{"d_mlp": 704, "activation": "swiglu", "norm": "rmsnorm", "norm_eps": 1e-06, "rope_base": 100000.0, "parallel_block": false, "init": "normal", "optimizer": "muon", "lr": 0.0103, "warmup_steps": 200, "final_lr_fraction": 0.02, "batch_tokens": [32768, 65536], "train_tokens": 259600000}
Each number is 500 + 40 x the weight over its row's rms, rounded and kept within 0 to 999. Layers, rows and columns count from 0. Numbers have three digits each. The size before them is the row's rms in percent of the matrix's.

# v: layer 9 attention value, 256x256, rms 0.1, rows 93-127, columns 192-255
# o: layer 9 attention output (transposed), 256x256, rms 0.0926, rows 93-127, columns 192-255
# q: layer 9 attention query, 256x256, rms 0.0801, rows 128-192, columns 192-255
# k: layer 9 attention key, 256x256, rms 0.0825, rows 128-192, columns 192-255
v93 086:529474506506534520541479441464469522500544421549499500523526508558513485501539497498496556584469491492578443486500431472536485491486482543503512481483459475525486466513488480521511524523513497
o93 093:544491502549507504475539491514492499501551496528486454500514533479504538484433498513549537552521563492544453524546464514483523511553462528538395606488477460480507506565488491435592487462434597
v94 090:509508481528524524490491479552429500492466505492487560483432526538528485572468501533465459524512498446511474459482475542470488463489536501471521517486505498493508474567519503444551496566526565
o94 097:517442479549551538528505504555558516537526525522540553489489539502467432483537520505536498495432525445464542480511508542461526479477553498517556606537571487554549485481511568495456444566483426
v95 082:452471536550456495547516560517496521480567485504461437513496472540469414479519507517451453447500525430533531478489427416444438405446517539557548496542532456524539500474488558506539570449482460
o95 086:542514513497428487476432489507462499510581517539514519533525543541453529495470575537474454454408563470614480436534514464511466438491505478497508578521540521493464514496603464496534568481480532
v96 089:453580421514524501558550465513456479517493516500421497538480455447496441533421461484458570523506441534543489502521496505510501445520465586506513494523486445475513459435561501480464438494505544
o96 095:493440480474451441441460553512447492517477477513558440534496500422485502488456527488487473509425527476436514499469497522551541565479476550479483486506528517536517461454500506423559540521512564
v97 090:515453496430554493535532459526478503451451530514508491535477457564470521399490500587444498500547513519560405472511477591539530518460461587509455510534559487475453442549481491556451416507456512
o97 095:550451530527566470525481550505433522423536523478551424470468520489519516434458521559490516453548508515452557450410471546481464522482497480433538512449476476486561536481516536453506491529507480
v98 083:419473494438530528483492542522506544484499495456546425461426403544524563559547499508488476515457546513431536483479538460488473506449499505449562476513564492537531434450460498451532536519496528
o98 087:562486448499496561521525558506549584444497498512597473479533449530471512433575478442412537469482546510565556504504469471544510515521545524500560475494459573501490508539432492496533510487533502
v99 086:613455403507586506482522502541484462505504481479500548454552481549508469536507554478518594496523472494552554512511470458503403512482510503534455475500496504558487558462462517470517429549484555
o99 090:510500439495612529500493497529455467462538527474542513431507456487435588499532524500449487515514534551493476504489506456525504442518442475584478477525551564469534461543493550427508495507516489
v100 085:463512468534491566526477437543501427537468509491468516515445497572476443542481573531469475557417498481518516527479463460533395462457477550555494504495519454440466501537470523496439512402450503
o100 090:513482493490543460586449501567539542467512499494512447474448487579537462452487605462497495477457494514510508531486486459466496493456486544492506536443467545526480491440530575443589591456549440
v101 081:544543462485567487459474565514523477492518496490470503434477454461496446528536481563430528579492463532599457542523451440472484491511459505416530535498473493469475539521504505474462478487516438
o101 087:500535469540517479460569513505514477495511535509462439450533571472455514478408451454453505478442538493537481541463538490469505503484485540463471447459408536564534519534557460461494506486587483
v102 091:525521492516467465525532475512551534539577590508403486498476543487469534490583584480443509479476526594505434488522490485468549512513454495510534544578486470467586453536536470473504439499578537
o102 100:490544461549474519500496523437548457515541560526528496494596535521494456487520514482463458489499442501427466529531514458449459527484515484500526598456459442488497513512514480480584478483500543
v103 081:501567545579523526468555525478474456518469421447546528458475477541459522475428545526477560438518462490478468488441464455477537503552496499510565454539482548444478486444480498506445514474522463
o103 089:480504511495513552483510569533452561467492501445557541487469493500453519462469515492482487472480421559540479547498466462553507437532477484489462528481500489514551429547446464528501507489419468
v104 090:478574443493507509442467471553473529494530479546468481589503513498444437526415514496460487518467502516455547488518514521502546422491510485513549510460455522511542505499544571494507473543465478
o104 099:501579484474425437554464501498446533491530505526481495503447568430476511493592535484504492533426545419503487463515492487543546464441502499539563549465481483493459537509505562479498573493407465
v105 083:507504450531473513496492423502463491531516506501546524524510456492513449520545454447476553526478505514447537526507547499485475547480455523477524411493501487546514491398546454532460515467460523
o105 090:542485499529529487533516498525516459514439515558535553511535413498448465473444486431480489617508556524497486551425541451453459519504492494462572527537450564549448497514485482477530534587450469
v106 086:415497550554488475433570487532474491548548497491526531406504522503527571579484494494525468372424456553467452503523522490427467511501409465483562476591517438498447549518539487551456520490489441
o106 093:449505544525511540435490546517527449498476520477551489533499544566504532473528434508516553551499482538397583500500457472569438578562477503568492518471429473576495577436507524508450506592483441
v107 088:542514491472471442521474464634514530523482551428555504511454489517432465474416483512462538510428475423531542475528473477522466515520467433428426470518591540575474518498504541508518532493529570
o107 094:486542490475543491567468444516494533481530489526482522513500557494467480485536485474452585516482495551477485440475507518497504475520470414587410512487517568475485555462530463519475497567598506
v108 084:482509487437557557496511518482548517485457515517454529466444531536471494427558479548462487456443479458537508401527513452480479526454542517591515461489569516526476475472535503470510411553500507
o108 091:478470396530518421517544528491467540525542480548513519430555442502496518530463464521506409502552457464534448530421445487491513583501520506470451421434480499516467436458533510485542524575495523
v109 083:500483510502549439415524508504567537496440475519520487462500496487452469420470521451517532452455475538496537621496503472439491553542480464495490452482452490489567470458494469517404518492553539
o109 093:503497504497504516468528546566512515492436499451549517471488510570487549462520445512480501521521584492458527528499468453515453482554491544489503455545516503503440467522466534538541484542435509
v110 087:424548527481454529482489458558566519444526528503464482479519450468520475477465621484486506400492602524504484494477514498560495475395530486577465508576479446480517483560503536542440463408435530
o110 090:505596583471455455496434529456524508490500498516530450525520453576560497447515497487533506476468510557509541450509554502488521454497512543408541500560535505504498482463592497486583499463477478
v111 088:485507390487491451490523534476525496546457537470549517485532427486475520525451465556494431463488475525521486496574432476651469521482478564477552491449501515503438523504480504503489513558571483
o111 094:443504506524499491355460548457554546478457510535407543446520543450447526557548511524441482596515485504587540512468516509551484440455479536478455466480533511529497538533482551573492525551489517
v112 080:513488441533499462498506489528450446504564530554551592485587498505490450488547536529440555473495483471539498451487508593500532485520513540544474526422468465475515425507475488543477473479484517
o112 087:490525471549499519512428538543580520515491573529489523485579525486604475526467499536501530521597478610372525515468484459502532505360531561523536550516518439523494475436506523509536483498483475
v113 088:525507493457480528485500542523523521563507504484425476469479518475433462524440532554514497459504479530482443540448518492479474513507513503470463571571431566546515493591554451447580544440487492
o113 096:484550502514494541532459464413513525542541522487536492461499483493461449511547508547496528444475492482533456522507575510545439522500503497485508482483514488474560543572563497480524533496535500
v114 087:504540457467511442456552481484515488532466528453491475546420508494504549485437499539469469482553477465492542489493492568523642494550574504440586625427496516544574493473485541454586482462505531
o114 092:483477536523450462585483477437468451437556456522482388557554562521466487548473491516515443512558497416431513500532447486542498561438504573455491565497533485503522505434475502545504480448514420
v115 081:502510521436452486528538493486516451468472497507473533541429458479496518434565524520518444482488499449546470429512473500462583423490499454423421454487500529529493520479455550476455468507523561
o115 089:561554500472429554542483477484478483542511480525504516534563506504625507511501546549496483484536513484375507537526461539505524475430512412499396371481530517451586487458459495516546476515503490
v116 090:463481485523491545483448464536527544467513545479519461396531432550492509488482455508521508443489440530528549505480587452427567495518554474492543483512472496533417551511523530504555443517546426
o116 096:540421528543423574468567549478464468483523532534538548478470602492486530518576515460550474449454495514482527511421484506445501514499539478443482535482525483477460529562536554443493534584548469
v117 086:527561440512495545511530545486512479522525561538449546505484488580526506505532506555517497468541513474507483499507574540472476497510583474563514474474434556451511550439543487536540510497518545
o117 091:556479505546564555486457464456518477445549508508485564438508456472530534571538497465509432497546461493492468584530451528518488513435502476435500511450459507499550455564505592434505454509496424
v118 087:518493525485517540503512535493536522549619527580454503527545491443541467530527517567506519397444443430527464508569520526443487480525520557535472460501560479476475471510499449565460497576527487
o118 096:487460511516532522503476527392504462551525538530480459490505485480477590513516480423497594460500523491476545561519472555521512524405538522473514395480475506455538420473498479464455569459504434
v119 086:483456456563431516589526469554491513470490536543520518469525557501485598468427512482428509600538565451458459483502459523534459485504467451519554475487539517452561470524538474512504567452432560
o119 093:485522539464454492548500435597452513486551557496471482534440459423468495539483551510480503474529462515523496424470489505504476376485458433577505498593575517578559557422552443509547515485523538
v120 086:587554478482471485477437532580453469469536475484444518462542454547594517491480507497509439478479488477545499513501511500525547540512509522536484478479476519481507502473449550502497571521501561
o120 093:518491507495568475451509544419503480466516475535507492530491464558625539474482542478441545509519534566556453581585441484455543560517546429439533499521435504435467465607542549507460448499517499
v121 090:490443552515526464516555518492497553508460428451505431510482497480397486613482500530537499585524432494461523609431388531460539483524434522495531537412526445543520441502523503566517455548483524
o121 093:439448510539517569516558539593493481590493466539559413563520490534476574586483461448446543504536534497497571492442510514463584548474459545527505512487577499457530516513393508463474475529515523
v122 087:517543462494458493516547529553557536510408501459498541502447453424472517545530496508481544552455651504496446493488519462516501503438576575474495583494467483522508532555545463495497484510471492
o122 095:519543447490517478445512517490492515508421524439472467519515491396449460494489461492472576531491483446535585521510464535443474574523454538545577602468490454471523526506555567536585503554512544
v123 093:567535559427476590473480484481565556523491527504516530452534517478539538490558558526543467554490573537506533536483485498473491464553500514483569466435470575497518507490525531496592530502554478
o123 099:517541507492496454498494507495585452432525508521456470500497547413524447481556483482463478510557518442507519571562496509520497453517436503518567397502447502514513535564496556574513471472443467
v124 094:448471518559521500519518467517517484494446539583466485524575557455512581489440523501519500515482548584524486455537476463464487548514506555572517587478486436514595519464512555453476530518515552
o124 102:484529529506483480502515473500473502532485410505497397521514449431505497532528615548577448499454540495479502448501461514522447579485500509487511606541442522504492527488519469477494498448502451
v125 082:486554499510492525533539507588457499511469442538519485425530446511538521509494527466519447482477552509504414401530534466538464406484478554478515437520539482461485476599528523519479487496481474
o125 085:507489496502480530490503579545461534566553478511487449528481497482448485479499523539487523472492535490505535490506468486485427442416488518553496440509534479526492568503583445530513497584523476
v126 084:488570540530504470466523552462471479511449489453472555552436510571497465506533519501506538467458564452505551457515426529514530473450501427528576535513521489525500505534518487480518477475530496
o126 093:502530430559526531534532541554518520506531545481494461481508516575536531499543498510521448455429519469527504517552442490505607513511495455514495632501448488480483496466499560561548503503461487
v127 088:468550447465524501564508561396491454522467552539570425488561493493485458473532481474520475446502485543565499574494550477487478480523600470505550511419498568497505507430543537489469523507503400
o127 092:501453524526418486468483448468541549536557485508396500549521482481596482555542471502433542479531514488462504449488473470552482532516438570527457505492598543549488503528541518464494495527398525
q128 066:477428465525471502548585504538531542480558543490543483539543551525491482483500528463575495525558493471510532488512477557500520515535465514461580489514479517564437501537595510512503443443466431
k128 063:447567529481517460491496486514472494487468481547491527495529543548522493536498494448472475477457496493493594537438486528480504486457511461568528514550501412427533519506474486471464566577520540
q129 069:493471480544497519568517480483505499540526508477486514471512455515607478536477487466478513524462498418535484492467498519459527492494558465515497545523478433461558487485437621485556542572463534
k129 060:539546470558487489477480520559524453537487467511551500476490491498516506537529489476541508498499488522443558496475542452440443578550447518499451483483565455559476478500486500475461482435598444
q130 077:531480573526554599560460524532460523455451496464428543444471480555504469578447522524486463445478471517535526505459508490462471455504526552537421578543497474452539541446394564461547561529506591
k130 065:481452455509528507409553500542547479497543480479521483526521509403568533451538543500534586552491478454455474499491507492567449512540477475451480469488478518567467554509570438465568416529454475
q131 055:506417521498556525450503441430396488478542513446504458508541544479409428515519409494433464487464468489547517499477540511453465532502433469483417519449476551471535496455494499489503477520504492
k131 061:495494524496524596463505459529608501530530557520440517489564512460503517441447487462523524558520541401490413522580493481485509428488539511524510497505497552511497521525536423527541531482452524
q132 069:438487518486473470534508461495470543508503523538500478531577546460501521443539558457537530557503478508444495526520484466540531578505455527464500510494515451502435472568549436471430426449512441
k132 067:505578540522503527527460568502480525456485460482555521475436510520502458577545441583478503427573504518493591494442480572548523525532496502506492476505531518497473539459415615411483580513539502
q133 065:510475553489513493512590499493523454477568481451476534491508459496545482517436544496473485488490518454471491512505508507538521577524576549546556386497534479469548543531502551497515504517434528
k133 064:516514463541490486484474493530516557532448522483530427495519470536479503455523514489469502538539464551550505472453570500471429567502451494480533549505511483522486551450580476483447496518529500
q134 070:551426494501507566599501549550448512517493416506462561450552474570482520516436542523465460469492528463532511494444494489472558515532513525536512483541535475489559537504452553510574521484496640
k134 059:525538512530482488423589441545532490481604492491470496543434554540581450502507463518537510559475477455470462535525479460491462495428462485555537421392507555430489465553558551519471472509492492
q135 065:508513510548505601493443496465579523521414525493541519513458487509520513521436464485457531465462482504530495491433497489506512409478525551552460556507525521459517423431402522473564549502494590
k135 066:437498482472498499497473497449437484467557506493445499495544515405504474507469586508484485456492549535496470470572485543595537518415479490450511473522408518490494554593518369512566503514485507
q136 061:537500520522520458528550472517467508551540470493395511476480520520474507492515553509495502455557509499493496509471522480501474589495559444472553394551508476533494484584517487519509518380515488
k136 064:509449470548489558529513441476528539522527510468576401488505540523543517526510491477546499547523486462519482505521561478442473539548473538481452563558552521444516490458513529470447423508507504
q137 081:545487556542529532547426551522465534602497459523488542427528499566547535512451518538489505436508470455538567533425509514398497512541515557529500500539511499493575502437406542462521517489515605
k137 072:480457462512474476455556507501487535464564487481467495515512535459460479415497512458542512484465531387460433479547486470518524456440561555500492478477473521452483516520585420567557528476402472
q138 075:508494533462499549522411441538484439488546523437477504546504457464488486569496471537428484437531500460537446521470481564500453493465585572548470486485527566517557503471480517496596532547500550
k138 075:510467510574509475479562514426499545532512425499523517468513505508515501443463535485458495549519514495491488521538525421488568467500486515493466413488444424558507551492522478467481467487514426
q139 076:486513561565534608526479495518560458492463518523507414481509441509485472548464537508485487403550461511559507454495454511455438473608597531581488545514551506516567488477514560557547455501474565
k139 072:535492475436478492486540555514428521441515519432464544521453517512573501520520445556522506520505492476443438570509505526534493495415491533455534538549468494451487600511515503468497509543478476
q140 081:450575453514431531478505426470502533399499596506512449533489510508490461482525501480559515558512516499464450441473494493524541412444444510534492508508528504508411516437537474493487437585539439
k140 079:529476532473590487577507597571514526569462454457552529475533487505515521546504520569453469460463487566522508529452472543505474533565475468494517467539501532521552485490480593437464540446548469
q141 071:529556524434500494484546495461469520515528603487536486476481469446518493491580479516495458495464503534491484510475445465536523491502447476484510487439472499487438484529525435501459536479495435
k141 073:489464510543517516589509495503575528559538438447555517427537536567517441443455606484514491611584478438576506558476525488470495496597550511458552502496543502467496486498474550446520452532575450
q142 074:495577505442529439507524585504464484502475520523546514448483557439428511527547529519492484487513502540525553527509491497509504498560440444434502584469507470536471485548541513478486513430481491
k142 072:455534481595448553467497434507502450508515456501493459478430495494505435480540538532570497533501454385506542490482524447475455478442517568428546534476517505500527486503471424517530544551483517
q143 078:524498512488502467564407590469509535556493402518484522439466552516495496466457447478443502472493487469516465491517529485482530536538523453462479486488527464483572528492477576480514544440532520
k143 076:493528527461503536452501514502440466451467535549436493532545473465461536425502470467495511470428474487507500536505454492523543458503466495509508527474423464526480501554504497574526523458422499
q144 079:503469496439461562520420465493496490550532516502466503436445459457496424523475471550466583464545562463536544481476527576443420420554497499476544610365500531491473496460407502491502509514492536
k144 081:483551452507519541478530468559588501485493503504552487490492585486560505464498538576543528603507455469435472489530453493515456483502545570489510501537582464518449503505539511483550467527461500
q145 070:479544524516531398582584558463476469549450465515518529605508577493484555485461384477534530472498494502477505514548522567469495433519433524470438502436476501475515499569561526502482540527535464
k145 084:481540496518509569456474420508567453514570546515466453498425534518475479475521505493575503501496530467422506530513521458523471488463543485475571553438600478496498530496526483551490516639448560
q146 095:520427524463531538485413558507500562544522466478498547421499461486525455530492570506376460518478486489599504487482498513471493606438538492552585518497479507463585509483425489486518522420465559
k146 089:529469598492477462514479515474448523490435541498480491534527421501529483507471490406477471439479539533530528513506507522475572498454462500514508513578449558456498511483424479560455481484565420
q147 069:496440511492500581576412455461501538547533492477482479564460526429555475552523469604516557508518546534512498478450510547453402480440500564556533447449532532415467477495433526470484521506522589
k147 069:534485509462526503461461498573468583437515449508540527502530480472514453541447508457486489463501541493644578512450455534475441560567522458570467489476487533460538473485458526422488434426512497
q148 072:431508440434533468452571484502491545543500497464534506461553509442466535522526510460495508531475528566548486496553521516498519556433480362473571498434489497475535456540586434522479546523423534
k148 082:439524438557471490483489502466386404473427531510433455563493509530493535434537433509512522484505480468442479497552490482492493459426480600473498485509492424501482482526474488523488496441438520
q149 116:523501544508535512571367574516480544581499445536515553478444507503560536574488455504426436469526477458545487514462530498472474578486506497531496542502490542464588556502468512504505529437502544
k149 112:403536489533464461429590433493552420448489554530432518547562535501481527488542514534561564460533517458394509509564455459551494465412488500498546531475515517566501487495546461566461560583438517
q150 091:503525550458506544549396536463493512473537557467520529482500444516514467532466489506435459553475490500532468497492516488436498574426538470515508452511487501474557506571455485518493588384535565
k150 097:483445531483533487528508514464475491549458512491554484561497435485498560459531523472477464557532518483448510487531526530493599438461488467525457560448475532552504498447494471557499472506525464
q151 092:485508508474523519502502420542479542459533450479475436549527466559545492480544479516577528510498564496522515479469508482472471424469499598602500354514513470443443479470482510465494490465514543
k151 110:473549573497458542503495457486537510514465508511522442421525463453528468497494567486517538509488511506526533451522490559478488472447541510503435460507472582543457482390475512492453432525523437
q152 123:579429551491604475491472563529486563537516442526508571500504479464561524552495563567415436457461472515626570505489508514494535567500483491553477529527475575445527508491414543522543456432455489
k152 103:500538529534462444503580549503451482507453485496433466506478488536569535457463421456505540424515502493479458430494468443405486488491462542476531499540444448464502493481497454523452554443483518
q153 101:523437463520539587515435493438503486498478453510421531539520594461456457504492532551513553503532523515508463500465465498548470491511505429454530351481601485531438471483569537558506465531535567
k153 117:550440512486610464492491552525489548547492472478564531501520443509542510494476510476461456491460508552615515545498477493479568559508497554534534441527483552420526534511445531460484459466452497
q154 102:555473522484494485486521415567538531442463477536480398510531496544455410464536542514533480476591534455498590463455526483486489574533566379570562460430498490467558556458487500454466512567481483
k154 108:554492538536524444565418509479525514483462488509499485529511480483474513474408508478428496479500491435542516488432512520551454370534583535548535517562506542536515512507481482442447515458514522
q155 102:504461497515520543450462495413535457507553465501477531526510571460565470478531521493487524541510509461430402502492566449460505551571489542493546597490579489483458469514503540518474492522506496
k155 112:598458481541423433513527505436511475474498484454442455556517484487404475402482487564482486483559565505560516489482565452439511487558562408531523394449491450507511514509550444496478439569522550
q156 091:497474541505518503541535552487544455463490486507542477538525517460415527526555495485482490471443577550467527527445459543458542583439457542550558509398398540471518515515442444550506556555529461
k156 121:449522458522562421457529566447563490548492500457477424485433530469485468560539544498473447534458477509553542485509541530553473429526451480479497498441464467517529472608513446497559487462472544
q157 124:537521497494504526507439524574466491512498466450520546557567492532460531447550511422502512461545470522512501494538462516561474600419600434563433458428530456486533456461533542548461507480493519
k157 100:543530548463510577551507453531465541506450463545518443517519430504535434471505500494490524508540482498472512416534397493420539658417509465550484452423401467493420509456515478473464474493585494
q158 122:501505514479461471551504494496470468490461454518447467501480522477474496559480474497502583504570510501345473497543602516475450515579560469506482439488578462531467456525497541488411521497534397
k158 112:523533485470479523493459473527559466484428527470503436473521510491595553476474544481456459437480534546442464453517493564469585513478502473506540537509458467460486480508533538496500499512468474
q159 112:528491513561552529500499521527437530576543425486524489522494471481498489595493412443606537451557506491571499500426430541445457391517538464452485479466566505494480450494485507537450558502558439
k159 122:546538531443463532512476534528511534565510444406458403472413492470469458540549465497466514496530546528435480524446527571505559445584566458495486550467524487498469469526524541511472519528527490
q160 107:475507506526462488467452506493524450516511462522474493517452462509505502480490474432553460541455430460474522528425543510517468455565528501555533496572445429464506449458439465502466530471590548
k160 121:532465507480466476448496538529447494469542519497567483481544450494596542506445451501528471499532550470534543522501506396455490492568573483484483506591551490528500526461443461462482552468511558
q161 127:470523478464544563556485509494537473534561471524550495536531501481432554529502472535522516513483427494485476470511549502534492514544518510456514548418484509527525476514522496497478485427456563
k161 115:499484532389485545547547495514447553527440503505524492487475502582486446456455500456529496424448501498462479488496603528538442507497561500501445559473549486559503430472525512461501453476506453
q162 120:505473450461439470528554455503571500554530468452516472477498447554539486494507497523536448480547503552499518486506505460451558559486498535531471501526457539470469528468550463548508430524476471
k162 118:562492479603546400425524472442559482481546481486521512489537472549476482541457503456543468457556575481460593485541529497509475579409545441490507387452542545475536471493444531459469472548530491
q163 118:482544484502500531552535485519457526516504522515485475487489541518571514418493449404505540461541448467551438520427488506424498467492442555488457405478481472524532562455513546523548490515581508
k163 114:526522485470504482512580496431500456518504492486434466431453489547452493521473500434583464566502471510493477530451526491410535457520522460537524466517457480459433528492499504545484492493514496
q164 119:522516562487474517525496532511466490552569463477545499458542487413458500465527584472505525586451499502483490472553437526543475522494547430476582520555540490513540544510462456501474500498547547
k164 118:519504455473451527470538435483464513519516460482471521470570541522578503440485555552510478473488501518543454584547453487556456533506498450433463530482575536540456540533514432551498493490478583
q165 115:523455563533506540511543593425471448479500537477541553599535454494482565475464505513535520509464478571474506492443507461463498563501468463495474525544487488564526544484538476553466550531481474
k165 122:504449512510486553470518476496461519539529505469529499502530498541473492572500487486486468504520481522523454482494504493501424499563535473525462509480506529495466501532477522563519496435506527
q166 127:522504484497486440532465489405515476526476548494538517503487605478573475486480515405498477550505566470542419422499529451479519468440579625444502524442540515575559514452531502518464450471523427
k166 130:526550465530486486565443448433543536472549440551572495449516570483524525494462550449490496446467577469500463422452488528548482521365559602547518486531490518495510473483526459452516544485521474
q167 116:457570525493508506488495486514540502488534540517553509506488473516438385553509488455482510480510534489552551563495454506505520545550494496461521513469541497489479470485547498546501445472500452
k167 118:464475563518489477509528479509470521499484512473555493507482519541491456471523533484514499436476505453565610523510435504459498519457425477520523490481457520518516544489506463536493484453531471
q168 119:534450465471506505510538497514453471512427419513453496538518525469507540456506506466503457507541483503547531508471449416483465532442527579518478378514503528561481511513511445519530473467489484
k168 117:564457482441466516500501466477477517511508509509427544550553486495458506505507509532540486419490501558507511456465509550532456529455431476515539439459435482481488473551509456613514496480477505
q169 114:541530440479542464586489494550536526528523419516563478454468569501475538555373522481406525556504537542445460544545442523465494526506462501498502486560534466503406534537499503509470576525465572
k169 116:495501459491472419543569528518521511582443514478556449530440490474498413564508541500477585549482550498595612484560502544562443507510563511560476477568495496453470537503490490482547526466501531
q170 116:480472531555474476548560486561476421465451496561545542420571471496490599513547444491509512502518499557583508539489410493492504486519520539527512473492488567478511502474481538499458448468490483
k170 117:546499497514457505542576532521527502527445536528514555517562468467560552517449529489544507500451567543536540439492479453525508508489424492520513414501531530565473480489486553463572461459548493
q171 118:516603506482504497500505449569461600519582472539516510486508473492461510501555580496548478592480584551516523502506469427500435466535399519475462532518461523543501441493524516445497489542547497
k171 119:545611530454564451453516485524529520519482498543505484499475489530526434497581558541530435511443501487523491539471509404522509463479377468490557444452477500471489533458511579481492504539498526
q172 115:506514469446466501444477553488507467523564495579456484468531518438486464557495453512488532496513447419499474537465516504457498503516416460514487452561484564475591557510489607430441465451442577
k172 118:515522493502549560511469528460464415534585500478472494473505502434414493477533529504463500487577481567500491603454501522440520462514489528440509557503511530523507485471452619428510499472508485
q173 119:486476476582524443496467483552575550478531408498500580489542522473502505490466478507560502433564494532453465481569481495580457489439411525505503611451536525466486456477482515477560519485516534
k173 118:488485488540475480451432513549549533527484493476540501447519572525491495455480485556558546506401514514427488523604551501473442540466490521503503575540509439442436463489507550517560563526464616
q174 116:535501498526488495504493369502507512479437491487474470505467558509530487488552454499478502509480440472387502500433401559462502499554508486431604485475423457479525452546468458493464496500501488
k174 121:458510499469459478502573468476485482519514543516514480517526496604490404495433538545546507442531463534471534420447569394471543485507594517444521513440526458494519508534552447559536588420463536
q175 112:472472517535443558494539466559491474472457405524459551482546530556451477532420515468528505474454506484449488473502404495514525501422476492431455450508457476508582490454520564449532472498507497
k175 115:500490484462467577576408525540446462469557502468502499505485504541530531533501513544586539529355479484492498479486514510541490604489499402510484475417483480426548485442465590497579506474445526
q176 122:518490535477559551479559400466481480477482518475491499503494490504503496558587511444444511472500545486408449441484461541530452505508485404462497433486525501513517533510511478572524599511546548
k176 120:481537479538452544520500515446525520506520453439479514527568526500526458469581461544432529541507498540525440494462427523464517545546521473557469488516513489476472475506503554479526540485456533
q177 118:525455494515525488498494470409452482456500545514513499443512421493486503540493501508552514466500516546449445476526587562564499542467498524549464549569524583518597497525507485542588446485474497
k177 119:454503469556527466494502474470462487469504430448570481511436457446482489496577533485531529440491491549438467478459485544479417494469478507481563450519459522538485463547495470531501435449494503
q178 120:484538470496545538516473571556484485438506481421426576466517513549508466471450564499497527526538536462565511465438456507524532467484474575486526494556475517465522548525502509496501476437517549
k178 118:403546390534539533504462487579505541518449581469511536449518508495479523499477569516483478553475494475612559480470497513472480549569503498520482432480502484511514520414546555561557471441567467
q179 117:462569495487505494473528525528495469433581427511626403506520459525481611484539487492529472531555474534468528467571504475532460481527520546491477492506493510502543518557535493433486450488462451
k179 118:452512479469486546442550488513513552509485490448515521513464451509506501490537414495537466486449541552526401493490445538519504480514472531523481403496511563513516500522486494494455470467471486
q180 120:506499491543494517489483484500576459490471514573593468480475487565493536461438476518546487447446460441479548528522477519590439492455463543505501465473466470488551465501509463531579485555524540
k180 120:555523507465546501461470544510559505442472543463531558624551508592490525513473569487591551472528516432498560521583443577514481528569531522477462501486515494506554461461437477484434422536487528
q181 124:516440489577473502497533577497505483496524520478548468535525510483550503453520555507526522540513536537439540483537517448519464484536571453483484426513520504459465480560494468528473563472495439
k181 122:502483476457509517494456480474495559498480484436505475521503493511574497441486490532620562573475525494416487487584543447539444481459515496488533452454521556486487485535504522536409560475484467
q182 111:491438437530461511470585490525573520430440473452515403502507462467503458477532488480571423492576484471430495511586422532483547550483537532464520544508552459443547418433501514459517492532518506
k182 113:467483449434480432491548493457478556513494461530458446460526468525492465484464483524560546500503528429525451500487424442536531529532551506372500548492424540507547540486506409520467496520532467
q183 117:504496506538472495391461541588523561524406480507535521517580481445478470536427494472487522513438538489453479501540439547489572528441504513480497551514448569428525527501447480555412466476454467
k183 117:503478570509452544478472487579475444442434500485515516466420407455530526438540558433481535537453536549507595547490492505570513482490515490466476483457396551418469568506494495545498449568406487
q184 122:448489473585435512523539482456501501470525460449586503437592446485467426485516487477548546495397498501454505530460491484500563509505533514519511543458489501493477541473536512462518476536534446
k184 121:487535510566440473529578419485500492528460542525565448443558475426560500494532487459527627483488481459520470475451481503532523503508470543426456487482521418419579497520463509466433477513555496
q185 116:562552472510465483544477565487451578523516543538418595442525549485482502489514486548589470420521567518532587538456578481450495499510550533475533489488477398490567483518511523580429428473470507
k185 115:559505453459588384497485467511536551513480461452522464399536502491520471451490490506478553465507530486473547571465536484526560556549580487451580459541556516496484450502538570533529462510482496
q186 122:551500536513531556543467501424532502522510434525462522498504526414557469495542546437492567545593526466487481530449530528482472487488494450489545492457536434613479481511577510548459571459554526
k186 121:488499549484504487529480460451500461482563450534501487514486508435639513519486494520521493521526494533492476453471544517510456515535502482531475530486470483586473600469496483511526496476525474
q187 123:457466565380457437534450568537487522500462484515427505453532501466538557484493474523537456510452493555529503512427459569480469482497485430555465527506485471410491471549535505452434512462470503
k187 120:553531521451445462510443507528488590548495503559544481510501530424508468503425496531501507507536499570527498490516485562509538524486450448466441539483539491550503480538539497498511460500448430
q188 114:417447548419520418567521544483436520531512407468542480523486497584514564451522529485442491503521453564577511568482506541507466496522482465521583541560495502520535478433495491569492463480442560
k188 117:533510541490467518564500502473520496516457510491508535473487440536409507487523474521457522501532456556442540511462549441452519487570480484475466543556539549504544464557510496561487477438480577
q189 118:491518488533515492490470575444578471452497509441548524519544524487462569534539498506467572572586475530558478527497517455494562467447557517510516509476563441517423488578519539495547517565460473
k189 121:488459432483505512495548557498487489487444523528450526453554520497515500553408594466530476505509500517452454504589488509542538415425498525563506487527506450482451497507511548494443476549454494
q190 118:484493491522536470442519433528515473473476552533484468548460482503535493503551548501525626439465512511519530496493462390462473432519437527498556439481530540522511510498505518462496508529474513
k190 119:496569511482523505524579515500532400542541526545489372524534483485476496489526424519481533451506505491532482507558489434452470502470474566587428452447547519500486461407526469488464543577521547
q191 120:442524525555490504427575455522486425492563448513498548497597486486505458471468431516521533504503482472517494485487437490534497490509542514565428479521492496495503486510487477537528508540402556
k191 123:403501515528487557496501521500517476482529491491549501487512444494469538522502500426464545503546519538544497495443515436501489517557397431512537502526501508518499453467545524462535458522484527
q192 121:511506498500519473473514549536501546482551444533503522538489502497537503490481456492551520524503537486496501515525536441462483524532522450492488470524578480559532502470528534490530550535456556
k192 117:633452520514492490523497468457441517504493549528519497418537507485511507475531468531570515468449529453538518518564510534549478600511516492488483431509488471566428495522524468459502503522452494